From a checkpoint of a small transformer trained on Wikipedia.
Size: 10 layers, width 256, 4 heads of 64, MLP 1024 squared ReLU, vocabulary 8192, 12.7M parameters.
Architecture: rotary positions, no biases in attention or MLP, normalized queries and keys, local attention windows, capped logits.
Training: a variant of Adam for these matrices, 345M tokens.
Each number is 128 + 32 x the weight over its row's rms, rounded and kept within 0 to 255. Layers, rows and columns count from 0. Numbers have three digits each. The size before them is the row's rms in percent of the matrix's.

# q: layer 7 attention query, 256x256, rms 0.0917, rows 242-255, columns 128-255
# k: layer 7 attention key, 256x256, rms 0.0931, rows 242-255, columns 128-255
# v: layer 7 attention value, 256x256, rms 0.0986, rows 192-230, columns 128-255
# o: layer 7 attention output (transposed), 256x256, rms 0.0936, rows 192-229, columns 128-255
q242 111:090109105148091164106057127082096162180140139164085103119096152127092143096145125151093141164090105081096130151098136115112134196134118130131126148180138064169113165171104104108132049144076116224095151094050126087133090091163113160115151166095135056132086122090172087103121065086161165171141170130123082109168098163144117103138137115161135140154110136115127136111163176098166109189147
k242 095:152133091131097065171122158141144179132173121112169093136091130152120137131145086170116146162087119113069106177116105103169088113108120113091135198129146097117127114133109124100173121081099114163150126155110092213162071134149129169093129143117140183170197132145166069133187084102104161099103146094078173101117153124185176169131135129089159162125123100130162181172218161190112192164103
q243 087:125127164087120175078131073086088145153071129137082104054094142121099122154154132175103143145161184142121081103132094103131132127107125143097135124173089072097102190099136133172148099132166108072101095180118106064111117142097077189155090198114140111115084140142074131133102078116152095143103150148166097114124082145085111143160173158116095132161115179193109077090139118089070113198124
k243 096:092183119135169100162107130112163066153187121131131116130109145123093132116167114158118095171108154044083120099055091119127147093156129136137125120164125073140144109137114103089132173158086144152089103151112153111104074133105178114094159091115120122173194090110201091138173118187162156157098162130131110098105163142165079131199160092177173123162133160103095165141179133162167094166097
q244 098:146103150122100061148124087137175138164132126114082117072170089094134129075097136131108147150121159090103092153137091062126098147100124118141120166095163102172039142095159100203124097142199084164114111092096146050161111059149086174172140149112155148143133089155190058137133086141116094151122126138140125069170144147125168133064206145161060121149093155146140130147160119123120128199092
k244 086:112090152139125075222123134066136139137147091098121151123130149126110137107119109148113175158108091161090121165101125133085129194107151147086159131175170161127117080151106136112126139072110126137121124088083081076116108137186126129101164114106085120175150111155167129149143129192132196162120182107200089178129112200140124133109117079120164125083111128133155172111196095168114093153105
q245 090:211168128125124189129128114132131126147203157177130157116105086106145162097099124092129161114079166071095118190089184099163156134180151109145117154158115144158104177093137164091105145192110135095143136124108095123179187074089119125122159119088163082152112102134149148110091146146140116066105129122093163132138138097182103130136058176115129143114124149149191081162126142106201098089165
k245 112:162100149091129125065149073128157174153107128100150090150179090157129089163164131148127119110223119201194113113191177207140082139066093136147147104050107114126171125121134165136155100094200159126137166115155108097162115114050088157184150163138109203101123112143076121146155113148078093097107056149091117118142087097086147096081121145107060167127117077169129111122083136140151155109109
q246 082:172189111156146116171107141177156130158170111100114156148112162074155168142124114127112118119096138083014118126063143126081117138148155124109119132139147129146142117106099121100104078157054094201161140129101109113106085173145112065083120156125131107165156147121208116142083140181119170073099130108126117095128115165171143110137101153122111109100117122082157114131167147213192087106105
k246 090:155079071111123111079116112154083144161108161106144107151151084108171093133142125142147102142172121206155082126166151168166127154106092131095160160045118132143153150108149160134157124053167107103111175165127109129165149101099078139141130137138202162063108090145139111071112121107079141106127120154127148142134177101101174127104137128090095162127109120161108119133133189130130164118147
q247 090:145141128115095144169155122136165110104166149118170185121133130146096151107084144093136150106144100127121084127106187137178155137174144141066124117081149155104100064065168162132140160185118142120151085107150092170154128086128156058168141111139103156143133134180115150118107186105099110048113131094121181151149105096167086145082101176101154109073094121109154117116105133125208129104172
k247 099:139098152124123133066108141145126146154101143128191134162205113141151111104134166148114109110218130179124122132190166173140130187098084111119162132031065154117159142176131162127150127057157131138162150131134144102135158105085086158152114104133217169045091122075113118117128106142098096073157087159178163147163112090044133100091059124113103116143158091186109121087104139118153170125176
q248 081:065130100109117109146118081113084061152137129128102156164101123209115163114146105186065128101170144099108174051092165151146151147159125123150126114159156099120130121137097128123068137198034160238124094124123172127188185093123161118111103111123088094141084125137130155106092143053144149061060131126084097140168078136119157177164070143140128102166102155106109101136118119119113095155162
k248 087:166085110097119100147138112154087084143130174187171110149114108148147119121177156132127115154174149184158163200148143133133070142121151154122116136106114067127159113133149132102180109057144113145104151137151106129163134125101120177123060099129203185101141147062071125083118094137131140059145111153150134115168111102100193104095116140101153157160123135185166084121174179111135129117109
q249 103:062086123155117111154109101097103214137051135137090082066142151180107134128130130142188123083092125103156119183123093099094081133076138127105145153145170077163132103112155098120143132112167078068135089097100106115139090098141147198159085139158143090080129162155141060082113073166121101165156115109146090142102156142136177100138196088122135183118090160175115133065130170133075150171119
k249 099:115151133099133081159103172079134174147147060090113177117135189112089127103135125134091192144094112086114123135052089117155150128114129099130067153187162169123123124113095149126102161183044128182140135097110111133093098132177155092078121140079069088201157087209127132157163113123160174168123151101125152147094136166141100148140164117166108122096133168076102165183145107119115056137117
q250 078:107103095117146145083142147098126123134129123126149089088136140104145064125117132180137131133163155207179130092193112123132165141125127116117127111082117123089102175195110124160167122097153133087128116176165160154139110144068172173118134129185136108146043103091079182170158107118146103187148134153140092140141095183124108096138155175182158123158178108152153091080120097083107134126165
k250 095:057171123136156119173158119152118140145126149166123104061121091099103134099100137123125071159056111054057140116087063156100132103177135102184157144208138095125145129162120064089100159162078181141101055153093147104115154134150165116112139117133116093195154144107170089136102149132192121197120144121174081104133182119161069141213111116159151105151149138098131114095125057142148130144128
q251 090:154138105096149143132144121191129131143085143123138165129119136079142082132097113096144111114079063109143099119107181133123179147146156128183064101166134133157188176157114142135099096101088106131118172174157146156123084180119137143099096107153140087114150103053131145130102142101197114152138122138078064142051087121154161155161123143138135116147126143071143114197113127177132091122113
k251 090:145156151081136098106114139198131185152086171124153131116124097106101141121142064130130103084168137162159129088147134140104124132108082111056144140112118070105132161144114102152139150098151126144136164078157145113171135127086151122119117141190146106094113154113095114182130164071083142172136102092109110092138141120085148085173167140160119147075126070194185147108076155144164193092095
q252 107:164151151096140179135085152153098095116125111138166136190100089123137132113139117148102095098166156155125188057105157167169139109107121134137129087071136195172122123118096174148096214162109164155107115134177139204121171144136119116107135121129169128121111096099101189132101131073077115126118128132069149132153107066158115136139075147138180126185104069078130084137107064072133148138146
k252 095:174123200152164144099150136161127108172146190103142096117151120169120113132137164098189139114215157167115147127159155085114098137166109134182145118118131063122166114081152126116135032050123158133147113098123163156140137143126134123138099106141156136117061178063102176109140130101104079116148088154168139120172079099091132103137129137084105127136131116190147072135094150124144094115165
q253 082:123072112129162058199112142132169133139158131086132127083205102090112124125137124090131133096065056110180150112097137182105155138097122069160137104135119148090151167117140083086144111007110155147166176105103166094110121153100129151096100097132191170125131127155144103094132140095145150128093158110090120109175166063123057094130171064151138119121161096155134140129176085145156122133150
k253 082:138135116123141166104117155151082119109126115098155131111140094104180181119152104136165064103136128176214094209137154103146154133151131132152081094152131114123086152069140140122128122117176138133130131072157145179156160145101128116164117130121190189079116140138105122159109126095090056117135120103071078136117098149104119078117100144084112112116114162183171129102168181116135179103156
q254 101:180142157188115154139078218094116167104125107119099132090121180069079115141131147087120129111102117139140104082158098219125145214076128146170094132130159117172166208103114078079105096104160121076189144112163173122080092116129119129101135203076138161103175154116114153120126108149173097161159107150124097094116120157111051150089167147141131154181125122154167120106177121163121114105073
k254 092:114138063099095132114095086149137095141107134109156137097133076154116154094109095172087111128104130102148104128050091047154088135183099055094128138111188107129104126121155121154111132158118111158107110154053210105149164113065139011135129127147094132121159134067153133141096151153125151155129142117148164082126130098146109120180112095131091117091098089082126189120106106125127139184150
q255 097:171173116166102184169103179156135087133128109081063195152145117105068089103110112090058107146099104109076102173074168125129119203197154139101090142146097107117109151149078190151139075160103164143142172181131133137093133116119129069125122151150094134098116080051103142198100163107143112095097157112073139140114021172159150111091069160141119141132080114090175125135137141129184084094165
k255 095:081094107107113131047065138189148148105080131158166119173101080102119143142142129188130115160155117089090081090146142106160093129080119140106161126076100100153097119155088088171115148116186114095121091186136107110163107141101156152104175126155181101100158123117159084134116185135086090115149122136149100122193155110081132131125143127106145117180126092138171097090133122132164199123102
v192 113:123148080133094151160096084107204095133113108122136124166137119162137196148177099173141116072133236130154124091157132090111114121234138111110128096090124081150138132104075117113155093164145114117105043089073168159095121126157131078124105119130034130117085136155064105122109145178165062125098124142094159167079139153195123122121177156134065094125099091123136154084121113149086136152118
o192 110:123113165093120119093176146040123117098164178229079161101102138145090112158107151116182127171110123116124113153124137102159185067173170155074116134150143143125164121144071188093090080097136156149104146147146132132149123097165161176172174084136116156116180111101147118135132096113126115096147145136146153153135179113179128095123143097130113091085124158124158203143136141162025118079132
v193 093:093126083089124123209165080141144119100149136083118126103117107143120136132126057175106122084151140095092067086077112108136126155190127109146158056083121095177132144169131130152106139110125130151139114144141162140098123119172128083116142123083121155131073142163163147100152120067199129156138114166125110145132202126170094205089166132150182163137107098109111151124128119118126125109154
o193 091:100070149109122143102136150114067131142137147093151096054130089094129147089140130090097128106163107132144139162124078137173091115132128134116180128117106135128096172124174171094171173133141108101101126088111107088120073096132085160138180103126085144154147187118085150138106191104083115186068110156125137164214097119128079135074100122170114127118092100163119181222113087103112117105151
v194 102:101110097156178080107106166128129085107140151099129142110151177138134099097069172114143157125144157111165166188104109129170109099081140158122132220149104150154106111104112127097132064218161138125224174117119087169138148143112145121157124119074125166121140103083119151127094124106152201118154179116137094088129183162152153132123133065101086136097127080120180159121099129134159108167141
o194 100:170141146099194093162127136089100121133160096111173161119202160099106040094110118120090102112097087138138125131128172140104125161155140122093086149168125162081102156149086170143119145135085104111098199157108066135099135117151078118039130150110181078127111118171162171137161166139111156106117114148073079162141122121068114115138107069116123140145123117109171131127123117112146127065137
v195 098:107155103156098153153115099145136109106129112148173093141103146130089149154107128147144145085134151111048130152103105091125131121172145132158181045100100134144161108123135181133119116174088158125125088124103092127104091121143108120108140171108113185117094202085143113095162131098137138132108132164071073144143122115116121099121129193167039141131115134078147116107135120182116134165149
o195 096:142149149149137124125142134111100117075144137092106057077123141150138157100161161139116178132101110113112124115146046170143062137162151097106147173090125180134055133095139120160066119196124147154133089112139136167156166147163105150073151162077168081124090147196094157109148187065055110149095104127120190115182161125188108177150124117151089106103148129148119097148134128132077179091163
v196 090:117112123123138159089098112165111149076169068089092072175083132166117163097169130080142140125109152161121115155144143127129157118148134104140113151093121160118131136160130155161127110086130156134107142183077127127130135115147093104105138104107082105143113122222182061113166135162160161093145194139217133108146147127106151115113147097110123091165110132161131143152131100078128119148122
o196 086:131124111087117124121050113095135141134050119161137125117177133090082150093122101137128119114162129114121103144069103122086100157151160131209134097175134042144166130129142171129139152083162121098083124134110077076127098174106121137146080163142099134132123093121093097183164117132146146120124152098137096138106103103088143092143134122167160141143078122163181152088133134123088108192169
v197 081:143171155117157113088143159126109157119141166128149145166196156135124116094098128119172154062162069112155144137159137110136106134164113160131161079070173169090168139097151176136111093143094128140145155088130051066201072170076165133096088107139130157129150102119076157085196157127139144112160076140088146126150123114107102125098061084155138106146145227140112081143159109145155155056095
o197 081:156173132147148120092148146161163148106115100116105153096064124153176083167188134114115087053122139108169161126157144123107086124083182125150171170161124112099099102207159070140139148073148158120124120180127151131184128177127146114189151150158097110089106082081143122194150107152142123154118128145151139102095112089098140068095109181073074108135162119122077162095105137134136146156117
v198 094:103155102174114075130194125126145114137148168141188128170116104078126184151060161076127133148161081141050080117107150108156155155113114167121150082118129117112129086143130108155169181093150157163124162145165223084186125100142148138147150117134150125153151141204124107110128119156095024181110116123116107106114151132146097102121099134110100084109172079142141149189132127104162142107092
o198 097:126129074101083154092133124164090152154126165131108159117085095096095179151137089106124160207174072112126132094154145142110155161184131172111123134101111141114061092092095105129137077089134135132169143175088173136094136111129177098132204083087165169090176100069133098136131152121088149066118155116159148085081111129128132095128142118127156129130104103136145139180100126159118186149175
v199 092:116177132122088162096090196122143146155128110115170148102123106024121119130138191081119153163097169127088090133157116100099094145099075102169104036167179118147137135157159152127067117153134081156126203108160093127161142132137143105129097146168076128116172092073147164100118094144194144120127180088140104131086091135100099123154139154149068086151088117023088098088159163146106113098195
o199 093:140174090131193101065160148123137160055112118156164151128135161152165113133181139113117082124157143132115079079175140146118141103142176115120106092138099075100150109088154131087060157125112165130138077148141136135127138152077162183126103082137132086162159118096156104171166128154148112075167154068156158118137132126156113122165124124121182060137103107081162139105098109116110123178141
v200 103:116068126151121101154171085103134116089183173110100120103092190053107117113128181102131118221108049171102104172084115099165140097105130119134169117120127082106118133101167119177105229156139118214128133144107160217071121131104134128148165128127100164095166186175161057109104129147145162132140134136048126124149063107140112118128113106106238143146118161145120112185135121116083148137110
o200 100:104063132157157150079132168103058120092073083100087202160050120133057061144095118155079098178162082143170103153113118138147109125107117088117142105084132114111116147133139190133148124130142098133149116123089188119135119142141152093088082120117112062125144137086151126105151084143106128129096207080055206146090154149139172193099122090079158106094143131122136091117062078124073123135110
v201 133:137140126124122152139177170094114158170115142151070096181178108112096179132130069111134128142115127079111155161131139108121110111154193114157153089070123154135150121127117133150082058098157090126157096129075144056169193180115123070122124115165138141113131151147130091140120124133125139095141067163144133153106138135119176153126074135117110102143183179104131129107137137105158168120099
o201 130:119182084127169148133141078215124130132097177191108169147162116172141090125144095151113191159085096169175096151116194107096133055171130140123137124119091140105124113103095123164069104105133178135131081132144126164188146156089156104161132119109101118150110125142121142151136103137151200116156088127112097090145063138189117125175080119124155107053099125110148080128092108150128198139132
v202 089:174123071131130131129103168111163127127145116147110117098180115091099108129073099111133161203119144142068144186020139154160129115102136108101093195145144106125042074103116107115123101167135137153143175099099128137096113100129151085156133151084121141118107187112132115117032110127070114135176184113152164097144117133141126184090139036123187142088112105189135143132111143119130067157103
o202 087:126134157075155113140136143179120114133148085127148160159239136152131085077135151094109113124115093139152138134106191104139086103152115148123123088102124147064121135127067167151116116142068125123133162142116120122161113149117066122064117105127122129105122061158107128144147118170137149075134090178119151141147103139139116137107074123140116097136159113101130097142099141146092126106153
v203 101:115109109141145092187173136126151101062091110156109137071141159083202122153105153125142099169127124142164131213078126104133125167137177130092106130109134085130124108172130108121103147198144122144116154167070098153059160113135144132136160137152191085150138191131089100153153145089091133140117164122079122135091105132161151205156189142119144169099131205149140108129164145084064102117137
o203 101:112099085093132090156129154119023149142142126145145087138095113167082130132123122164104166141128149144121138152082099165135135126120016133047156120012159163134124117142120118145141091174126108162135149121118146183070087117136146123083138121144120060145135194159122118103144126157050114163077136118125167131119121173163120255179115145116149130147122105124128086129112101157105141146112
v204 104:154153117125101138155234099141149112147094188166075103213168165116161155093115088092132124125109140106037127098145141136134115067144120107140117053066151123103078062120134113162130114119122140106108129140031153096126130155145116161111133110150078117158110112117066129143132152170149146083117068132154134105084183140146153154117090151119124068128136089119137160127113128113112125072103
o204 092:131140100099175132105103115191141098113154151115138126123138172144132156096225077175108174162097096127149138158094152110127131100176131153091200153083133226140079132138093077160082120149117132186125094126103070126143122093132079119142140150135119114162112116094135131134121124124105144142116094157134143077154096124190101189048082163158108080144125149133131098117133165132081133116152
v205 093:158196127150112160132159085146170160150183171164092096037149100136143152133123090150125130163109142127176122142146110062125155102165062156112136089092144069120114115077118094153120026088133165145128103165092216185126088132112064111156133150148075156145131140147158153104080123132162099182130149128106154137125137150124110105143114125125091108131113155121144149175131104114166075137117
o205 094:155068116107134138134175071091153128166120117157104150121124114133161106178078117165156090114123140125115108119144173191132142048163098120108107113096121162125103146105116131142099151120147115047146140118155148208110167146124150177200156130154122108112150131126093090162055196178156146139087198104126126139139138150162177095129106116156176169143153092147130177188133048094103141085144
v206 063:105103111114144079122134075098175158076156085092150105153143125090126098129122190133174151151174189144122140163177130139188124183147115122119152142140142089113121062133104111087096141092101132173101153102156116073158149162086142137097149100127132089148155098139118115096113100126243123124101093142067093106088165124211185134135149153099160125165144108144087164133107139124165112133124
o206 076:171118191118096137083141165136126101107165162163145142131067115116091114135141102114155148133152094092179157115155044142147227148134186135125080142167159150132146158171077228062138119115073173159126126185127181120117191107143199104098128132108175171129151124086158119172117096087081124062117151101137099101121147164158082092165092105128128093112106135106122117151139168146135146078089
v207 101:099137178134123087169091179138171140167155145099104141085183173087083093150136135126109133076144156102121151101155061138123135079137121151164125161108096161126107179134109167125106138141136141111135059127105114168189134158147108167111139098141202097134186087147063126110094122027098130108120071129166145148111163134136179187127131135121120144166169096142206139114094123096142148192114
o207 100:104147123129121171187103158097090071102088169121087125135141125131162127147104150104140146183130084151166110152145109052114126022222109072169123130069176079107145164163083112163131149091114124127101157143090162104100149129175138104128087143165143091134147103182141116086157058145143080137162120196131088096098114126120189083144182140165130110126109142112158058113039127102106149169092
v208 083:082098068117126084205128087110159142154144105087126091119127085131155141139103124151126112110136154143114120106061148198162163157146092120071093120105124136106130171124144096124134166117123120182121134164097106241078170079180108110112152100111079115106074156162118120161070117130163112157106166125108051117088094137133179175131116152160133122141099081131153198097132113070109040088160
o208 085:184109155107113126107104116119099110115127175152100175096103121078057135107087125131114156131161135089111127128125109167118143120179099104059088120075162108187139174067119184073121087129118134101176161081135133126067107101146136147104127137075140113141166139125136107128102076088038102077117160140116161118156133157156163152110144104205169081153101071122174109170101142121026187088142
v209 096:223110154131138128117154185135090126113119141121109123094138158131133088127170073100134115121099058156165129120193159070110100113133175136149180143180156145114131202111113153185139114087126078100120098099213171115237168146131121147127111170187143150113146071151168162117169110150115113130153098123128113163186107111122160097051088142132138159122156116160133090147145138107148149093142
o209 094:170182108126185132126178112103168113199096105103132111135133168142133092185158074145157103102132156137160143118122131117139112130085143163192161156192136083037099097110120116156109136104126101144123083137148127058132182102089146111171144116099073173170149095118088142133127185143135154154212117120164111131111130078114140082071188078120119132081094107156114199124139105170183121168121
v210 090:116075143145052111148077101137176203123139139117098110092091136109132105129146140150101120207192153055118151136083122109136120065162120106150074124111095107141115126144112082127051107146117135124093153185080134176164144100085147199146134102097156121179145186168089113128143124134188150148114090142123133123131142156168148192115127195118211146115150143170182152124122129125180098158144
o210 094:177139194091121176139101111133126069091178215143134130114124115105102087096126143110168122105112115165199117093085111147197170118165170119100070100142129164166094121128079118140139146107074111152098127110132162160114155127140102063098116160099145153143166163128141114170111119103100151095120100073145155068136103092135092128136045120167208159134088124105180103132136135091137121045115
v211 091:128152121168106156097163170114085130230122124198075137094167135165100130107158110075109123056132127098169172147119114117144134106137125141155116095138124107134143154115142142127136110079118157065137123122122115103141051099103100171140093122140199095118073116137103186103122127100156181146149104129163106108164161116086094105128107122178053099118145114176148126119105147093127181114103
o211 095:206135133079129157156146116090134063072063124164145112124178172157101069140139123136121114129071158181080130174103156147139074145126148078093137117133117163157176179119124101145123111159110161131127074102181125115162127127163162080157134109168073135128111138113138146099112181194130117192165092210082062157181137101166186174159132148154104112151094147075165164150110137062156087110110
v212 073:152153100143126126137134176100119153135112106192131152091132056193215143150146133161146149104090129103143113121126093098129105097134146092141097046133100084177117104120165143121125068122142132076156114126095190165066153110094153132157140124157147148151080135118084151111136143123129132114065152149150155119142066126143163162163155149125122107147094165107149101100188141101118129181164
o212 081:082128104114141115109150135153145100150147069127161095156110155175170164129124112184090168136085129130038131169145138169089096138126110124135145123077132101144070066132089148151095105190098151149161122186132120170212128125141115162133107154158136090108127152143203151072081096179166156108083174177091148063165121129154117182075111169099084074194135169150161055098109104158146108125100
v213 084:096081139155102090151149056111155132091145144078158148108141107086155108141164145124154123160184181142236112136140126151165101149125119085128127142159148068093120118147143160097123115148092172080067139144074136137172180133047129088151093078094190113087144070152070121093118128167163198135108123148100141110139131133129181055136154138133147139131142132157145136071098149127091168137147
o213 089:183105126135124155098099138128193068111119147151144103134051126143094100174128118113151135107184150112201155105128103139137169116120150174100131127142160136072158127183068145129076149130088171129095082129118154148122203121103139130099134171154153099204083169103117144139096069108078107075143165120168122121139134176168067175170102148159113115153105126127119166129124128177133099077088
v214 083:154114156116121157107117136129112172113155117149125124131055123188103105114167104126156125091103059134058138105178142146113118111176140089142161148127109143117163156122121164133163210158133143125211111147204190157137103173151083058095123171094119172092145118110178110132171116150062101113176148129122162160154186113102098128075136063128117127115143113162084127181136119142153146101108
o214 084:099161132200122170098123105126160155140091075101131121139129082099135144132146135153125080133144145126123121105132171074096004150125182170167160105173097086067090097110188133143146154085115154117101100136122103078153094159076125119114124124155116120117121044134138153132197139128153142182116085100090158125105132072107143055081196097134110140147134161162102183121168142119106085130177
v215 103:114174098146109069119166132140149131101101143168153118129166117137148173141122183133127108090135130101171189054124126155141138105089150141181101105128147118096130151156129127089113157128142115129145132139136166139139201146091166206130104116170153111155149142098063148182128114046141179084097122097092115111098126138123232148119113224129128142151169100176171126084113134068121149137078
o215 097:107100109130115164153090178177142100171128149100123144145084142112122098116112148135144146169105187188131098144129102093132145132128118063078160088132159097188185133175117116142167124118119100139110167137149093118105078104111163090108111135119139135120102164145164107084149095131131073175128121130104134158121066142078158141124165121199073169148127143112187112117090163086174124158075
v216 090:061125090114121104130204092137163204097092159083148105155129171100109154101144159140138124081162181144117094099154085128147107112130059140148121138089177131113112129119115167112158157118112124131083130099099112139163156149155117157134073092105149088127113097179036093119123094151205129100114127130174139122089138132111146106138095191115111108128096107129104152124094125131122098061209
o216 091:139160180152074105081156091129118159124145173162153109068107189131050111139183177120193127182185133099144172147163075120173135159119196190149139154136198184134136130152092153087102171107113111148107081145128087104153175135105093176127131133147157159166117122110098090132119059126099112045139144096131086101182161108133083141139151152150148107137121112132147122178150156104132155152138
v217 078:087090118139107119101213023129168079121128196145092153151084124091131175103136120124141157112128155095066158156074137129112122089111098130074160164167105079135099121121106090113154111141149126189120096154035099173073174133097132122129156092084072135136146155107115123134140150139152110082119125126139169150130098151105115123068114160106103152119113156092125153175135138169110156116084
o217 074:144087136074099174101062070066139124136185178073142165104080145140131163140161133116117145157131192087123123133098127101183120129131128180096151155138150200111090093075116172149135126165161103109101073100101133147133185121136103104137144138126081158160131100111138127130145140093086141095118083119159150102101130134172110151130106154133178119128139102111125122148112121166120112097169
v218 094:103119135148111162133183214138103128098187116143145167121165110145147107105118155163100109226128095083067128152101152182156182111148115118118154143100100132106146173136155094120102092094130134165133167157068037148106134146085094129140141154090173133140132143131100127131136139176107129132158173120093141079191107128068084207144093079124116156102148137140137129087147143149152142171138
o218 093:104143076151160071145138142177172188079144138084121132138121096121171067076131154095124134095054128123113108095116178154130109122106092106095137182102123142145087148125112089133146138098123088147155149102122133185078098189147034159106106112125131087089047094112124127156128166059140135156105118176085196206092132071086175114131122115124131189161164122118103084149096102062143148076119
v219 109:129114133145119136154102069098087134169093159167120058140121093160134074110076091105145125098127162133104166088109138190133116097134116137123140104121175107182134081099197093113164086082122159159122120153124088074098125157116062122134158114054079156140129163169170080159122114124168120170078142149198095137124110110074122138122081142153143101092109116096161147166149122110128105052196
o219 108:120168140142099142137077127092108098118119126037071096064147115087041193081157105153084181128160147093163085110079116138166085173192124134100112131139130113152152089108104083121130126146144128145162110088185152145133087128137117123128094135135096108121129119116112121104118088113081126166143124106181151110147125106156126141119136112197131113133122074118156074118105127113113149143150
v220 092:145153114098159149117107117100161116150094072156170165124225101169150117112090072153139110128112083131176140133163179084117131135128187144149109067142178122128158124103123104156144124076128117080112104051221137094143093111090154104143125105144134141110119156165159112146132148193135137149123154146164106133117100134126169076189182102160056113131096145118204083117143114110129138176167
o220 094:149136096060120153144075115128141158187123100119117105110149165162103138162107098122079158149126100099127162123102117126134116124119116096142087088098172127097120152135089097145099098120144079088164133062182102053187057185119123156101143177146129132117073127140179104120139079193142166166125095154138088127136144191149147137135171074155060093138121122135166069082153105149137149181131
v221 108:137075097167106107132158166101126076144161148143120144148190150090129130096039093116136144145119146174082123185048165162122124117071102071062129183144077128129079116101147116111100111206139153150158199132105109092099148101130148100157119115103167106113147127104112147117018093104091186107156171119165177125137196130134175187114119117102160149102168097187178171161134140113124125105079
o221 109:108081150112144102130133125150121141130106131118127157142220147149092074055120150107147106112133135169199117159154166080128056129136113137128132126178176127086097142144095174133115160136101127073147150168146118095157138137107054132090130130138158108133131103140096146154172144119149181109118088157124084151150105152070162118111104121116101118102097125113145064138096132106117169142186
v222 104:107099149171120097126182129100191123166141146121083073013117181033120195111060100136113142176098113154105147172082144137150139095117111090085149120202128113129062081094120070141121145175163130138100153150090143132079193134137173139132131115107131105139129148168150068127040128156083125100141190119208144137113133115161196124137147155105175126106113133137103161186145127066135155145120
o222 101:134058101105144101106116172152110138115084071115145219139184100117104087113132131130110155117171155184160104178117151114146140124116095166140083100118171141138171167100110142063086105192125125158178132120153136124146106102184126102115173145090139104139154093117096141141161082135054187102146140169063132105159122182138099199110116114127128123143119078109197039141133108142095107126191
v223 096:126124088103128095122114130139131056151119122134149135219136146158148103104118086141123083074131191116079057077082124047110078193140194141095145128105101148126107121127124089102160139125076143123142164146097162161110109135093190095038144083102107069121121172170103171126112143104093183107105130115119121113094124111181156153127154107127158117159189093129137146139170122103124132146098
o223 100:088125140103068151110153163122103101149134132156151127106030138144147171185161135094086128108116150108104137099111112102093142201159150113106166095114126137103100136135088163094136105188098145181121156161101090143148078097117165124100191138153128087127032144071166153112120123141124097136152098188127125092180145105159091189149096130147063098137140132152132113102103141115133094131142
v224 075:140129206112135171081089198095089070127141155159113104132102144159098135140115109097112143162119076089120099176051123166111147154098124117114079137124065083089161145132189129164112126127139148131132112161094097164091086113088102097154168164124101137089109155062189106098105153171086148168181114152101150120169122121111082205117177068120152159083142151142125089113165133137154085093078
o224 087:156130103154147148183123134171121139130101057118084105134188091137152063069126132121137082125162128142113086128088172121133041125152168129133164178151077119126177140125174099155169132149153131135142191073128154160094065191131074106095094123109082134166120133210076130156137151145156121166102136154130146137103096130120150080127141109113132186107124150109147164087107121098150090088130
v225 095:078049125144139156107104134099118170130148136119098112079107147159106092099137111147162137138135093126096135154103113177122161108146103122153111160117085136121144173087145122122151163120120182113073097200150064091091190129146120170133162159110129102121092189107107136166114141161129152134151133143205073136162093124108087145132081076152198160101203126215133109103136119102121115178132
o225 092:150061189129119120143063054088167152111151117123076164131124123061113116074147163080106112103118170159127106144092117131164073127116103153065112146145150142166115183064148153168121130096153063100133177093101121114162086108097057100101089195109160104083097115109093138139111159109113151128146054106130160120147131097108148148148132120143154159136115112091137130126151100097125147084206
v226 095:154131160098153100165146130103140117167135158124191047097040075148147089109031117119130132127156130098074152128115134176115137141093064122112094113126078133135143169107155101135135157116094131142155096166166095132148086137046081095136115127138121139146103075077099112096099094120168165148133158120035102092121155134093170068130077137121143146143123054127134127074145144111137129088131
o226 093:187108169176190160094129180122129111126141084082104144123098085069080115087152141164100120152099157097109106105151129143119132108193202106104094127154110124141101146117165108043148102114097170205141114124106155168088096180167163111134174183078146138156123104099122171176101109104127094136135138124112166115094067136140107098111111113188143078142210135189063178143124149136134144123123
v227 099:112115155151112138089132141162077136139124156158090113116162166108089093101107101148113134156194115158128185157178180100120119073171081123119104092103118174153133108092129124153111089153140126156096128162209090119178098136129119215140144141111191153137127154115094154136142098118191221138164076137084154107150134124082117072140089147104138122136191136176130114200102121104195206131153
o227 103:161162163116137159155182093121155110110087133151098076172105144144138086152145135158143112118099094138170143098156136121134136073134143173109138109118188164133168156161101092204131158089142061135105065123154096159155194177118136107158144126179108147073165152121064105161163134128139119161163077165134129134151151116143205112132126126148185141099136150072143111172143145087138144124134
v228 086:112129150156084128104151188135129165123133136115127094125133143077129157141140156122146138130185145107159112151150135092125127161140127096151079117131102115142144161107110115161129043121123165160063174104154120147155097091089179167122125126137105137133106113090113174108092137137196136140139091095054137100176091134191134110145181200134078130153112099167119109101106158116148183111114
o228 094:215160187061122165074133163129146072073119154166165141146151084140135079154165123161166157129118100122142105117198105151128126107156166132094145103119111175099165138192077126093093157156103157132138099124146179154075201153142165107148213100104145153150160128125104157188065135114105136149144121112112136097134086148176086141134094161141174125120110082116176176133149149119098080070106
v229 087:137137080132152092133062099118178086151108177054131171147164141142124136142112121108114138080123189154124103074101115154132108160137176146128137078083158143160132127124093132093188210175141111110143077145125145107141112086169111105086149113155105104124141153175144087117174163110101108089096150144150150183084119122147156134087199157110108063115102132120079153162130119191067087106153
o229 094:038071128149090104125119088129108157192145157122114123116094173106114188132135094132091180144123094125148150123078117072119127129139120141150163152136153107092096091103135177105148144121143157139126123142109090095179065077121129166139146063144147147162110117078216087085144089160105150080081117106105143107157134126128147124089153117098116122122159147225147052118126186180124118159086
v230 095:127101144123115146132118118135181139140146193166145136112161067099126140146117164123139145149115170126076176192141102188123125071138157169113112161119102100178070127088178105134134118133167145146043103178151156087110124110102122204179149124106123135170134183123129091145104119128163094136122080127130131157134082129061134145167066173113189123126141169160126118189105120155137146060085